Weights of a small GPT-style language model, trained from scratch on English Wikipedia: embeddings untied during training.
Each number is 500 + 40 x the weight over the matrix's rms, rounded and kept within 0 to 999. Layers, rows and columns count from 0. Numbers have three digits each.

# layer 5 MLP up, 2048x512, rms 0.138, rows 218-326, columns 0-127
510548543508488527473428513494503499520501544532549526521529454496555538503473543527497431577554521552482458475511472442537554437472478469423477463516520500446498508575445468460506574493486458413482436493417514556442499424490530544466499562563526515508470544466502517509483479484499447460463496424501431519541465487530495476521489538519519550483454478524507525554443479512499505507501
428523488516485419487489468553472529590570472497504530526514497543472577521457446527564468430485558456542500560453440495530505420501453597524494464482526541529425515549486549581533506561436485529477455467411449542533485492502559445472443528469487500500517491512482487509458584547551450523552492522506512515486512542551557525512461461512539474515483485493450518536552536493496556507559
450510536436454542421480538480484483458567528474456424483526524494524452451484476494496495467463520514528449421463518540472511530536536503523528537455452466450445503467476557508505496455520508460493559591498503521404412436486505480489484421481512517450555482500497563522526570517397498542431550521553584543452497453457434497486593536594578550516460570471512445511397515450476510483471
529483473520583425509528499462522473484490483488478485466460499486506540488508528544511528459508503448448508473479489563460488541507519536532437514488488526509487423513477475506518510478450484536459548487562526553479471500465480480571526459550539466483483537504517536605508508561522498404449494476483601495512529502445464490469514509519517498477475532470567502432443491530497520499485
453509484535475476525508517492527482458602493447514430514551446482550470426516540565505449480448477501490545487540472466518513522502494501483474473497500517482438484481496481507420502465506447516545497519522437578591477423514557500439509542456484466453559451484437516471523531627455473426507497562501523548523540465366531484597540510484486501451474562428475463478585508552443492556428
464540550428491478537531523475512439558500513448492521537484508484512496439527517510465460463497522489457483455490416462472546490465529429562461442492511402505530509580574519392535465511530522520459531481446484486524441460497519535542461463521562555522518477532501517463465510533374481402458492539529532586476459474572501474488515505557508524477545464506443501491535493548516433514571
495509430528583482490530521455515456460471491574592468490490470501557420485509520521466507496487472491536469501539477484520540537534542551560512554521482478476555459406404481534527526545509394471465461562530538508479562539533533504523527486514514518580498601531491494489471525487479457471524424587437492548529515425442511480491501487521515474572535479474452495454500519515516482530488
452455506465457442492470491507528512576509512487490516566465517509455437554503529573508522522507525509535474463526537493594505480471459531465519452480515549456582492527493506477454474510449551442543467497513484523530520539460498447515506502485540474566449458508508434483517482536490521554494447460537481502578529505491501401479526497490481438466497531473465500540532503398444506474473
516544556543503568529443511493488477524516439483565482534559492499524510477473474486540549532512474478484466534528430441487477511509425435649519516508496477488443466502500515504511491499523507451467507462527556522557419468564532492496467482462529492459403477513498465447521522430496476514506479449477409459486460460456479462451503529512588442481502528498501438543491477524545544505423
481490456539496459471549562476494484475564495497561476462446561493516440532483589540538472536475534499547516483487509453441478469506529512487476423578500554499501548503509518530480522477418463495435543490499494495453511475476507476461491516525512444480509484518416522515519490482479485433546453506496513486417463482456517492500439502478498529501530466481506487497490512524557482539509
525537519503496537434486508485528477443523511488571526514491515509493448524483535482491578449467466509539430486540429497476523528460500504500429489443497510526512480490508512444555488536498494476499527481469490479544492457500491510497501474462461549511465541473468516485444501534455537595453477493485507488532452539503533481478480515491523512492506491486499512536502489489507486421454
517529597443491486498508512452485539489452470493464500461517492474550496535473517528546493451518528453540476493501568534446489501549576559472422529479534491465452489584534534496433475520521438508536508506504563537506436457425482485451495499441522472518481513496510518444433502520507481546506476486520486555496486459496505516463553450483536525511496489573468520530493531474504482475534
479487518513505527511512442528555507488488535511455469535569520497458531464433448522471473501558505491511482491530426501558510493424455447514532553470425460523467551452505498521498521499512511466509457508521479461445513506534550479466513495502465478519539418422511458510465510484470465515495495463569479495535554462500473489419528501481506441455522513485493550564512504499494545442486
490401570520495495499487531470481512484495413484503440451558517520416500400502477464543484462504537508495549469470563494487510552485508473457479444489500565434456524475506493550555494570485475498492522409488494592549493481533488460401566541521532537470492506461540532430536498480543506510466504498560521470503423485550447517474383548502515442460544476516501497466487486613569505524445
517468455485470573483539529543478522490469529503489437534488596506489527515503502507521520473529463549501543514581479472523532513505439494589541471506480467543515551477533496531487473505483463463492516535420533559420546473551512428489558483462575494511467544523583477520496529492421460544559447458614501516541523554537487516523544591532443515533516511427419495475492492536552539496535
544415519515435514489493578486485591418466461447535504501420456489486484541479499478461429496482475559442488530539581561512539448516436537482461519503481509482479476516485437510414562437550511496559426471555547523524556500493550428498472529527454498470479557427470478529476562446527450464499523478486485557453438491483549484467554537572498483393503520505521525553472512601523536490508
609474483481488482473483466473464425474534523527455570488526484437556505441522514514649478510499516527422553482514515511454508504462430436530427513419499479514411504554518564487557515527495528518532481526466564523516529529524431505505519543534527480578550498509534471522470465483506498536454501562450491525462475452503542543502501458547495552501498514543540470523557487503538469555399
479513509554592448511469448481482470601458567498488544518528489472531486519527465547503528502568505534493368525564579550456508593519540498496492453540494537527481460503545462457497511517490478492529536470524421561514475498551563536524617446436492492570436451522450499481595523548490533533546508425507457487466584547457519482544462413504455499469545488481518533464518482497440527542491
399516516538447497579473506543572493509410476466516544478524534489463497572512407539509565496419543482458456468486467488474520458557492520522456460484460438481413421480507505471550495547520538493486434515516559617494473468463531514590522516487485522474405471438493515469549559505459528587525495551488450515520454485495632488514454576539478486538468571446489516584469527469557481479489
496505550568493465512503561544541533495468456565503533506474537550519480544500504542513450488482480523508529468521481525594558499535509517499515520433474525593494526509533474524448415417497613463543517516532500536518484565511516541444453518499451480547508434457525548503456454533562494552560502464472525594491511534534442540394512521501455486439610496459511557497546444504456522423524
498423525463478442532450563420523549446409484477567432460602546487532537449470446536537474457404508464522586469510504484482467485488532529545486418491463419523512526509481561546526535470516472403423533517488550468436478496500414482488519473451505549465531472550433515536526529479490590564575437512435525510530418516437505461486494457509442481532472501532518479465538522521571491498446
557511498479532453539496483499515524474576539390513434471506491540437476427528445472548445441503502458584465475441474508487407518492486496517482469498482471512472435486521498514473532512479472505552432494548435472453434558460467522539461471491428535504515558482466452496502487504529450540479474566522587525503514489546590488556473556472457565542519529514560479447538557576532379532571
471485546534548471474452480547529516483478507449511442534544472532516519535495569468458487440474556497504502457520548509488454487613511542485460430545440539430456487392513485483469491448456493476505461484519549455393535548500532512553539587472449486521566497544516526470551475504479560531574474501541565413491489507469555518486496493544479479512512534467545475497535525571477551518590
467518510450558490535520477434477511464550552485549462536471490516567482554505594535587510492548538552487456467487567467531425456532533522466521447507481544515518464493458520530501456582418473492447470527469517489486407490499491475417522555525498465491451486535474525517567523527468527528499530515575559483564493544467568501534607517522526571434525530564518498442505516484459532544490
580450533575520477534534539493472489509508566492515505489536523597543549396499465440462462483457496484477499479541512438517425462588527484478476486435532465542519510459488525515552500453510557527469516433526420497494491527510593507583500566524506442499480539426584496441603550544508509493589469524434539554535650446441613524489449521472562432522444500509560562447526487492521510476503
550515490538539501455446532525535530478545517519512445463552541523502576481495469468491450469510475558482466512468502511562549562462470537525536574512475490504516540538492524418490512591481380517522518525513497542584497539473553485558473498494508575552503495491519447569572563526471478555493448484487545509558479477437518526528480521461534501488501479460488481512529475476513495480498
540499533537435528441491563524541480492501460534523513465509437517445537520504465483546411406509464422565465520550523477454507460552518559423525529491525535520529513483503524513502514513499506504516474489443496478564468580516444461516534456577469481471497517517459540519464441503476430551498513574504574509499448565524515497595487377434497542544521331396577521461535501444527499518512
469503493528436503545552505465445510510532468501452506472484586517563528439536512494516497450501466481545484512474480462545535539472469552505585492444527537516488498478498551494507544461496489493468563510479573535511509475518475445533456486486498521465491500460488563452610483471453489499492522519519507469536523423549507496558427505513451542476534542491478492422512488504536491540549
525460496457471435525469496387434490587447412456485507461457488471533568495494481430462541465496584448500452508486454516546484514515491451488455476483453487544509475478478479491541527526463475546521485433549560569534554584494515455503601463603548538519566538547536504556510456520554536532465484529414495555508535464468476462581554532489587515481476514549497531483505515501467459516405
457538455474414462475498556486493440479459431547473409453549531549536521496520580490511485473518451505489449496552520475469519449484547453524544426521473458553505483529532480430448505447443460464455452452482484454497513462533513554499506515536526475514507488561476521503579408562551528477499518533478434487529506515541464482441493486470483477522462480485451490447522476538503413512458
478486512476533545525519444473510500430464524512466464522534450537422522507528437503499486517465539513478466510558441533463503475494507506559430488442476562523462455558497548507481565564481580517517570453447570518533446467490514492514461487540553454530468446469435526538429498407477502451548497543510460514509476530533522506397466506470503510493518508553465492522540465470464497501446
542479497512483561480485557516503517589505408469529522551509489474466450530491459526467527458591514484455577443549513479488450443524477498486450531480432482456443510446543465475523464568521470510499462500529478497544513523474551433543469504402543546451464456465545455581532517467524526481531485435524506508593490508566508495501529554470551508532472509569487527491540466465543535512527
411487451502581490470509513508591462563468572446647535473508497466567493609481495602428469476529514485528449570507518471522469539528526478402451446483569517432607444518597426486445577503453463503438544447538382501433447441556396504488483456513556474487514508540445524411468480495511528511522569508441523598518497514481572491444448551436508442447495462483504504573549559542444542540453
522519535538506551472543465417495446495503523523488481479479456448474504475512535545451502535497488510431521524478503509450545456518511491498513440516484547480541469473544508537410491511505481541520472502530533561469495589505504413481480577460562508440472474472567492459501550530491505505495529433460518430523438515485487494529478536498529514517482548511519525485473582544440500530467
496511465557503495480521476497509509541525526466494494500576496500449496521535482540552454537494541515577461535507583476540546533534511543490548523486517471550519514495550480524540524512506481421486523507453468510486512482516495436510458536512471502503487523511594543474520420510502399461537517435590463530478551451454478538466522616522476503475477557522442489523513466484544552496539
529552498446476450527502429471433483510484444512596454475546534499425527477446482568550494498549483479429432418514458473510502470501500568478484535561606524490529467535488464398499553473536467508538601486449466389545487498514466524437555564438557535535490543479553492450507503543474521488485567561545355566513553476537543505521546471482464526485486519489585480510512458522502514602483
574389483489440522542466535473500480555537487453536536565489464455460450506476530565494516520496484485475514449529509501445562486487449525454409525480542486426447403508472484578462479529501495489478550517508508545549508463504559511544503504501532488561528562470492527499545517476495499442537522535514499530456537489429496470471541501483492516494453469486501528537549474453488464537462
494542490455497520442455452485547491540548434546530524530488527569455515533474471480541568518464407465493574526555546480494535543471519448442577558472562465380519490547497458487512539454565447433540570466520540482512421539467455493567589562497450468454529509514493515418475536469480477412492541573507441524418498482460493489466515490580488517529444495510544507575522583495555473486457
503545517549536517527479496519508506496571496392486527451483467454439531481485459499484468530435430436492532462496451539452516440535550440482499484483593446476527485480524496541531508550533428502436534501554463511553515461542428449493538532492526529415501450480460574480482540552429457535474558457439527528500534504499482447480493533475521539566488539539482455503539451554505483481548
494543500532510518468575539535510546507507530590508453496527478484516505494470603596456571544514482526485450486548482530519490508441528493495489515440506542428537484560518523541455497472467436464492523437562483484452517506537479471451420479480556514531520539502422523435474457520536511411483442502486504515511519452459499494529578489463484531554573448503584466497464508571532443564458
449510521484552508507498491510546503470439541537440496526485523574495545488497551454499509455515508481471513455463526488466479504566496466494480485526461429428484493465516515455493531507507513504507541505549526525498551495462521438505459503477531480511501474528452509456625356508503500482475502474491546533407509493510521448553480449541478464475553567475514456525508531510526485461509
483539422439569423538551439437470508528481475497507487489521512461545459509560485462429452489481490501416536487481519454538472517425491486561491554516458489571477469469556525513485444458466511509429463447471565390429522499562495508486517510478537467521503480509493494554499522502480436503510530525441480570414485537545567459470480525536496474418448406453504529532454539537486472524407
534492465479542505541511558490524548480473510506522480495533517527507482561434547481527499547495494474498556550464451462521454500477517377490515451496484529466529516487507502462497498494571528484448478482499497473426448522526454510510501518470508431428509475548491511496467583447527493461551484449483512496517500511543514477456491442501537537609474485461462510482546525549526502474438
511524455512468564537501487516506514508493546493464485538445507476540533457516500565488553479447521481541556468502485520466524538506468468518517413455546406521560486501518440531492410550501500493451454512433509539520499449451496501579520484433529507519526472507516538523452424518461468433519484499541513503466458437507471515457512512458458472450511525447462525468518497566505522516499
550497512607471449425452502558498476477485576455475453473516485535559438480448509465498507477497447453509506504534527521532453467567528469530505481492516472485464427458423414476544404476521481535464506453493559414525532432453525424512530551512517473439407507472518639405512451566442419525511447491462582528440497496490486566532463444557460547490556465518566552476484509480497636469536
548445581535463582389611475445483539501524518402530484528545525551545413506460456475534501516527464531511534501495456549546488563517418470455487455482552507522488449491468536545461487526546483408543446517545500434478470538504471448482492515458494522551528380519526499532488535517444543484565529477523417470460419449410503529531520446436491559465472508449498477449481448515533522539499
433468491509491542521395554538435438453462467433591427519479538574502491489485475455467459595524572502572439388478464571479596492450511512564487483520518537459519484533491550611508455529527484455565570413538499502507563522389606590471514463440420538509438529504643471426502441404452491473427526481484569511485516458480363564516500600435465527526492493535520465514508483462517495511527
561483465497508510502496500497517491534564514523511516524478509537482482534521496503550489449517525503533481525447489484536494473490553491476469528550503521492559530505531513555565480504537537469511495468553542432525494519493453510513451507436487488560543457542439479529486530523499355463445529480503452499440482477498522490517501477492579484490546601558506560503504505490495540544474
590527542514511525501405495481530464472511415435519516495480490481431543459508519532489477541451486464551532433500470529522545493486428460437461487435522445465510462387523502479522493513537461515533513512475521507507604493539578541575465501456464504518492582511498536508516645567493430485559483478507485528461485502588506497483533504460526467516538507449514435510532530436476485531590
462503479506512481452489425529426491521488544458459484523437458560536459422512535503489483455534426490472560497521488469549534578536508526418441424427506516433546412483454390538520518439475508507513567501448565497532496461511521582486499500536530440497505580460540517501594545460504490493524520520418505527567481448538517504530488442577495443497460508457571459588552465558473537540489
449529488511506445408537516501507516522455498446587520518503591404486403516571474458521519537486440485523565516494516476549447581531503489536523452546485538476506437516447501446448535512485524501481566514462543481490445532456434490569530472478539512468500432532550437518459501467533528470541424470421497521492506539497522502474560515506529495548525532510561458552558452492483421569515
523456515402468514586531532417555487527520516467519609493443537476528518511581344529456488572452474559333565445512435591579467501584452430585505365503538493459506481508425527536529482568506549497514513492544503440531559378417540591483516407540526559603539458397517492482421553472541498511452443610599461538317478554447525440536544517417337532403411455464523473530475493439551414489427
528497457425445527454545504435461448509487493458544534461495450514523507413426503525568438496462485460476461489497493510466509404465510480532425584533484476508533487467580486530467551443528411449426470527423610520446511518494484448544408453505469558453487569529507458463602496499454476491535555520504472518512512546455488562463478499511461469520520499509544643477527474496556482581543
511475468544455449532555508416474517486524491465529582573515523493490450438476527438557504505592495485545527437518491543434446518458498575522447469505436522495477460487496459517523560527483552508523414529456497536543438593475526540487482466471422530503506408444554585538453470498555485514508520528586511489430455510528481487529473486475502527500565537488537494538562548500488600428444
476497449399590482463474522467467448541520404444517526533474506492477463594506582576519506459530545490530498438559501500436525450459473422458495497502560521472517555451488550530491495459550488490507495542415536517489462501498496454478547559469474505572486449505494497510549465506464564515486470472558560496537584494501560503522494506543516505499499483484537517412590539512580515476476
501517488480533450521484467525484475472496531512490520432514479480457546514463538573516512557564496506445500481512528489481515487480563457521493485503519490516462541492516466471499503522498512517436455505491515517513504510501492474477527485465550513554489472572548476528490501520541525454497562459549445484485571500544548451487560469535529552510499521476449440444520477521504512539493
495485488567529460494512469526438482499457484499488524477509537566548500527469487429558527503492454437536458558490467578492512522505464441561532468482478491503464503472486485494458489603570506507536468472485492508519547512520583490517471558516582494544489522493511455469435455602443473458491434598484551484461477538448500462527551502403495484506526483483447413498475548482490565501521
549431511535492556537425410482564589464487547458465492475535418490567494457521432533556527403493511553563506570589559384457485555492577379519562542469451562608500500473464547511494527599478519562478519536444533555424426528462471483547542504451527478478380523441453425575445542467425425441462520472507574477590507456572525505496506523522555492518481456430579384545573446455459478414616
479488488489566543517479501507557547544513522512505471507487466471563542533450485532553518529509445473540489466583485480529521491514558539508526506557566448555488543500477523497477502476505477488494530494510514478541563457489477443528593545499515451464480551478472518526552531508517530447498506526524474467466441506536538492461489501508503454572462491503449490548507501447535520495483
502479500508536425547470449528504563546521494486552517478468519502540462516559556420515543520532485495557481524475448494537561501514513523467480531514480514462552504513551482433521514511514460498500530493431474508483460473541511476583544501538496513506504464533539575472540524480517542516494435468510483489492484556463487450497531430466499478526494444488514520575471511516533494417489
472528486566500471450465554443468570497491479493495484474538518510527502484482560537524495477437553525569488534524461469530468507424494456528484477498496505531521563504511493642468478520553481501582544500467504472500516473409501459551527489413526475462469538517460442475473469510531499502528503473496469473468484563565501479514376504487447515501576447516466553490479519538438485513524
489500517502526490459539531515433518386501524515454529469519409585624452550468552371448509485545517468511460450536508431570442481574466563510519510519468557480500547545505579462415519437452494468479478561447492516457437446467460577500442501515476578486459493526519498478528509540483490537466565444456501515506470534474507513528535559494513495474488512548499540486465540506514415540504
443476440503482419515527476535493525512482481525505590441426558501458511465503448462450548540465541521509482532506491590608422490490505438421452533525491516543556521488493509484421467522504451460573447517506424501528471551495569509519485449489465547513477479466456593544501582504498467483521480489543478566469517453451523496508397540456489447476429472486545544566588534455485522523499
477491521526501521505537425517533446565560505456478532479489481387498528536468540498435491478515512467481536556490502506429482476491552457442495557511533557515559481525518431493539530493519442466496480501506483402535512561548480501506492523495500513449496500396499458458511502512422570583481496530473468496509485495506495498442495565562518465600469543532484504524519440534517482515504
481552455525468461506472558441466500554463522486524566485461532447466421486499498529429521507514424460418496504596446436536505535492485456389490547487474443494505486534455505503491519470487505546523532484428498492491501534581496523500471525492551542475446543432478484493489511494519536489606489473484485440447507530498462495549489465453575436537503467473463441495433552509495463464436
564538499542529446524479533424527505510473458478567481482483524404499522554458492496491517450497553511446477457519570479422502579542495484438441445538477449521448488510551533511521521457429488438494601493477491495541453511516488498506437510567449501544457540436501554494577514452445507502543501530545498542440483510482555417520446492479503546537520466520515447478500484491572490544526
497475544626507484504525504436498458548459473529527461520528489434563463532511555522543495605465559480530489475493503477569505525474488477367466473489448483489509495465498367445554540387470520490482518536467516459496465553488518466438525507473559537407490495509492496510583523549536483405516463505482523454487471581482501487433520503523505399518526562537466440521565443446419460537575
391498547463515558468489584464474538516447529491481519563509562540472496478484547439514533480531530531517454458488495489543521473567541481547487548519541468494557482463548469517482461561430449417562461533469438540514504481556460501506513565466501540515517472488475470506478455541514503494504569439497476462532520465544528507512524509482466448512509464522461467517557461474498484567426
514502494389561473548471497485505485488544454404542501535439521484465542482499520550502476454517466466508502415461553537478515407498504509420488473549522523507527550505448435540543555472442571513509522454570475468441500506546515571431518501483468467549584513526558427500481459526496566498498565478509559480534428536540480457517484492501546481474445451403544488516562443489549518527582
498468507504519547488508544498487533478575518444478529518519448521619459509580425498533520481535498487476494467507491465538536532481436466529431475474526516486464522540534490589560535466517503487479553461493509480433392486494540475530511532499526424530530445569512499504514495515483450506496405524518558501528505484498496477500499471559503537445511575513480532448571523494519508491534
504509421519402529501498465558466528483491511514509545528452558537491412448570441518544523423566506538496450508490489565504494464441485458510486433482513440486532476518556481511514542515455602490543532503532505502523477531527494451528444540543550551463457518505499493436537492455539524493524542509473560516544490494522587467523484460546519512438479479542477478535420494482440507461534
531517437453486337513539449542420503428517493482493429443493405442575569449505492542563522416476463543506524467553555581507460497571569582547488557509530512517551548491491523545422479486626601423453507486508517520521490440505461523494494479494468484506521476608427403509494509491545457523464517583503545453524463505559471553488458599558553496499524463519550535477589466496437503492524
551516558562531531481541463491576456499496519538533482499518385549470491499556504461539435444480459499461530498549579537572510511568516512486520485465463491516549500495509523501534478507462446519531576418497471498496492497538455506443495477533484522509535575519493485452450474492469496515392561551567498542521503567480432474522452463446519547526536492510501442416444455454508458501520
504479422548493521523460504566535496532477576435445466516498541478477509484443446560587501537569556479470439453441498505536456568533518447494584496469525489463496507538589484476505509480467498527521497492499514513482430526541486525504520458491532544510481557486493432433490502516482482576524515528513579481527495482507543495476547473478499530574522498458523438536435468505472510488518
498463494550495532471525465493524504501486449512490492544485475482485449518481470472521508478571488539537422508545492495475485523484485476536449569463490522587493506540513478426507561495426499511487528485457472492509505511491497447465521486580519410452516535503487486471557472484542503470507505554491423512467504499535516516492527523493477504449565464540546486495573487508495592473506
555439498442522526571518498599546456500460510484443502448490506491497554497528515568547485545482532516454421550428500452501469432521509485541474468488483506528531459468434484466488523555513564512454514534470532424460449446529523487477451527512451475593547489418490588589551504468522456470521457453489558461405494498503499468468537456512471474475535497490513514493486504533538504460489
441537446507525536455500487529545467478479479446495479467470527462543538477471574456474486520487462530486559512485504510536420450509504485445471451506587449521544484501473480482453508408512532555353522453428484522538465514463526512515497524561469570519483554485542520492475417472546479484524556567474502440534498476452520447487478478486385486518503526525456499449466464570528526512548
531512464492401468533472534525490534512525534430538487462514448476522453505461603519487503471441512550487469498534490558510475491562402472498483502504443480534497522579522536482445528481538563488429570448475461531484527415466584524507450523486616458556455477504463476474539514472544522526518487486489488529461519491531564512523506504480487499527527474500520508440520518505499508479516
549520500457540451513500469535484528458508457490463498556484487465476523485449516472509499491549456523545503443495497485509435522517521507525516480513491571460503434530488548454460486477489478486474506468586477515454482443496513488508420492462511500474478510481502494506504456558461576487469598495464459490508511544468493381506541572496491502495468569506508522534517480461489543519428
520500468443527518440509515465532523487516525405477440476447513515546541567489490494486532536492533493568455476462537553491483509462451464483577471483486531498504466477537478528510524496533499453474525496564508468450547483500511435554512516471454516582517476543490581467530518478507548516444511486502489468514520513482498528486510544483483484503495507589446533562543501476527445534455
490479488516465496476531511472447500474543522542532507433612411494468543500443506455417521568552575555589516528531516616467553421456422558475550496506498454491480479529480479527492545472479532414475456480501487538454487564537502447474489591513489500563509549449532452463439493522509450530535520544479452508490569443538499577479479518595452481527496513500428480487478479590531526460485
562469599471499565498511445460479469524556527489500486539482567521458493462518541552485509482596495561498520477490457524467523548423487451479511412481479531550583455496466415506494422490519532488544491569561557525516481554527486472532479531506492488478556575485533522497604566456546455507523412455481542430544584508432495480498496460575488528480530502459511547487575495575493495495507
521516485482508443468579498435512595502551461437499465527488476482465467469607507471515507477561517492532514482491452465569474590508466461505533533529509511546511506511446485477437457519574483583500471449488518488496446437443523485445529465521521496486507563457500543549572496528415555494531448556478508506473486558490493465517499572555514499515509438484436503456469491522514510487472
489476473521508499475444520523447510516532462447526517520474479453564534531482512571511517453529557527523581496542459530559478441579533514557530478477416471491478525495498451488531479509574463484478530511505437497514481482501519577528515498460427559518532467492562493542478450400434548465549436565538435582511534422462502454475434565451525463523481497544475529462444544500449452520514
559552469486525487542466535514533557544495527427420509595423517570481558533465481511518466524467549522508474461514544508484573494508503521494544540470610435472439522469557554522516501453435465451466510514463522521469511498454481446511468486532490508471463555516524499513453545416493469476499497528564531563473484559445485531560499531452474414518424477473556534445537505544554481458462
467466485584495483460554536417493465471470483421475508519502545443493514472472519483528496534551525516444469448587492495542552539543460488482423613543507485460505467516487528543453536465494484514521564538473497525490485481483553506497509463553495522441559506551529448530518538484432496498475552479538467579457580480496421530461451479509536562497507471489530445512416547522457556506537
529474509509397482519462514433434542517493534521530494533519498572453486490563500392486543489498466452552579535521555618435479543498515556507487561516442527429474485522461526417547520486517577503516465597501588519489514508559440507520484537498555559509559533457458537457466506540440526447439468542524447502439555499549427495547487485511540489591529472547479520518543542553537657491504
442448442490498465412516508460432588510515566485552473506526493482446470479499489576541566521496559500385508538535469519479509443506408434472515521448496464562450411508570465461500501452561542515509531489498457535429450448393494484597480506591503535511518510457485490469481471551551481458463488488462399493532471451469485531492541531487439474533514486471504483513506489520453557461534
478484525563491446496415561499466527563509533493553556502545491433476497500486424525547469452453560521505519474527495561463495478556509491498544435575482493504432488487471453532478545493501553470480541494440469471473497459483532517469553508503498529413485557500480509489473546477558523514460497528530483494441565505530526469537493487495554496520474510499433466469422442542502558463514
512505463484578566538390477510476529488548514409433516552501476468492488521534454470468513489505538527475453480476480526486464498476497533539492515543562487495421477468587471487463444518452479416500441512526556566562436523550476611518510489551474434535517571457553537468468505493517431522568528430450478529467487512446533614506437473474480537555507496524503554475494550459490493540510
476419437479486472494472474550528551524502447429508533486527501489489568505540496510509494475554564508452504446514545504502512457539493512544475504477498541541507504580519445492532471414432491517487502515438581478490543474509477464491505478470492460524519463559453503464566440472587426484504553502493424466499555513547479471504549459504531490415481584451576502509540492465461489532545
457522504419489528475421492539416531474428467538469522466433465512460524521546461489514478531480439481486520477509500426495457465509458452493522478521561527507519529537496512516542466424486476502513519505597445487521498420549534465533514418468502477459455448483473536544558549434501521480403514495475461505473476494494468482444516499430522438470522510497562542470488555479507515557504
480491501501528483473526546548489508509503503464485504410464422479510466476539549453516487513512494478477524388452517492537446496570494545523525485458435555517545469396499516459495515597528511484519451531451419400501488534475520505518480502549530541497572444547545552487551405502448547504538511487468489510518493476486508446535495613507536486509543560603427486538517596507586569475476
464493502466536464483498525454490540488475471518529467524449484526521500521518525538515495510532532438480464486538503491461504492507442456510437479484451518525544500538546538506433527400475556543522500492540507541515473401481462520472489537541502578542459450463513549494463543469520563419537542494519493478562467508463546530565482530485521505508535486587449511553562546503544499457573
570427458490457495540464566521421511511451465533489529523488451506518477416512495492544548452464510484496424511500471471496491489469515521517526456507558549450603470541554486488534492504538490409514455509428510484508496526504496551534498450453517493492471426581433541495532545521477447535505469503484508514451572536500517535567500458496507510485456548532545576515475521455479508565526
516477464498493426497473488473466549480480542492464526453446585437457461498587534490469436470537559464493529452489507500460555487488426455559516487424483501484487511441523469429538504530499499510505519505468506443531510453560488494524543496555515527541473508497508516478584469480486512440488494515480525436517521419516521420522543470495501512461457546528472497540490483531527498490595
510489459537453562439479533486514506459469488481517510423512561547437523507581538532556505426505478507534534509506445519544513519378426528575476540486579534520546527551509435459494473527506606498582511421524447499442498480481525454455494513451391460416493512523488515578500415448484427527528484502514534464566471471465513511495520480498520439499523532513403505551521531466573498426558
479500488493511498507453503452564458456557469468472483457488484503468477507462480477462455519481477475489465537496467513470524502474443498496461509451485568535502518523483606525504448516534532483457490545467498529485509483476529479476477535569528438467539543573517533466502486464466481470432479490479558500492482463522471471504504514556453496438474514497488458449508527522466526467503
494489521509408480486489538494510513466465490450529452451526461545516541472519489611510481423498509513590528492509564524540515510497429535524513493491503464448488477489412527470551458543544468492533518523528531506551505449548515494500508438528522529497424551475486501513482464539465513526410451583456566528477475551487456475518488518550478500522488478452543481533556554459441505439442
594412488483482465478495538475522536552537552415510573528491490544492559463548468486545528533531471499475503497455502434513448521509572468502543471537518439503516426482544482479553554498450501521487548483532516572450548492568452482442465465433492555500483500490445508578483484390545494480463458526450546469440482460494531516518368463580551565542434544451596469453521475490436477538573
494443451513490528520527517489512562492470469456470447502492504514463500516455547544554424449534569506502593464453452518492589498492531449509495485480510544497526474541499468451509503424489531508479545473478453524527523488542549517474433534492496535513479513487422434507495602465559523488429512491536510465559523508549518478497489561564509443503478603453456522430455488500488504457487
515533488516512449468532532447423533499453527523515510462522517490503495546491538502470455474496536488521419525535497440505500480498501509543520539483487461539516459514549511461486520493523472483428432498561522540490513474511491532477478511545527550537505491467471587496558535514487557501497492443547508425475481615554484487510437501513477474530473507443558518551548494430468579459576
486568521560480534530449480480503457499474535509497425431527522486444515503484449447533597545498550463500508533489469498582398474512488519520516527507516456483459423389479508490470471473557521506516498460542485414516550513521500529420459572592524407575511514459468520442541491465496496561526491545495511534574553485547485493524484462558515538483486561505440439440487471529478505473496
566533458539489449513422473563511463549527516498417408464487476449560532537498474505491519391553561520530511464519488490442422526549545535464504543505520470530480449498473589486520480527463517417580536457522497499567551444560427491525503523572544565527516440534482527496460480507470575531562514578534443496580544486451471507486439452437508495483500459459594509454479511577529511492519
508497472500525500505474635489490516440498517436486484513515519428550537502587423514546468474582509498507469462558498519494454497433428494464495406483478546467502430495469525542464358466515458409494512418464466471436566508529544537545478429504572583464474519536461547519463518493472476477528433522476499514547538386497417523539589467489399525523520542458466527503407548478521529538486
492523607464511559449488442514481512473552528510555534522460522539549485485521510483509507510491429458503519474443537509539484450506518512524527483411495486484534568512482481505497435532487473578543438520429462509470517465420580508593487532546475512548483520486495509538485508524560520564423459587426522407511488559519510442495531518418472475525460546467502437459491460569499577492475
543567466434562446498483502462556565494524489542489447562493515509495542568464463537525541494519506507503440491476487467517495365509554482436544556501529486428492510495448437484468530465442556443511510470486498496409526553511459483503491542529508525504517517480492499519508514513440485516527521455456468539484524509490477506538515534535491535479521454507476426510510433531427532552527
476553511486461435482509523451500506529473484529445431478465480504492435430514469571555524471515461463516554490490553497463558467482536532481417485494547547601415509523470472432511513458485482539497445504487526481502511481552560523471504472480557537539501538446571530407509484549509474461550535508553505451455452449526471462518546446544459517448454565506567497469458603497522526576544
576493523513518478460506420529448480530481472530523533586455497526477530503467495466498459506513444506525482448507509527503581514483365479520451484423494487469524485543497526484503565500469507488464485543584483502484473536504492517585443483529519499519465547454480546483533505414460475533469485546567410567508498519501506554543489498454601503491467572523479496511518482543467511515403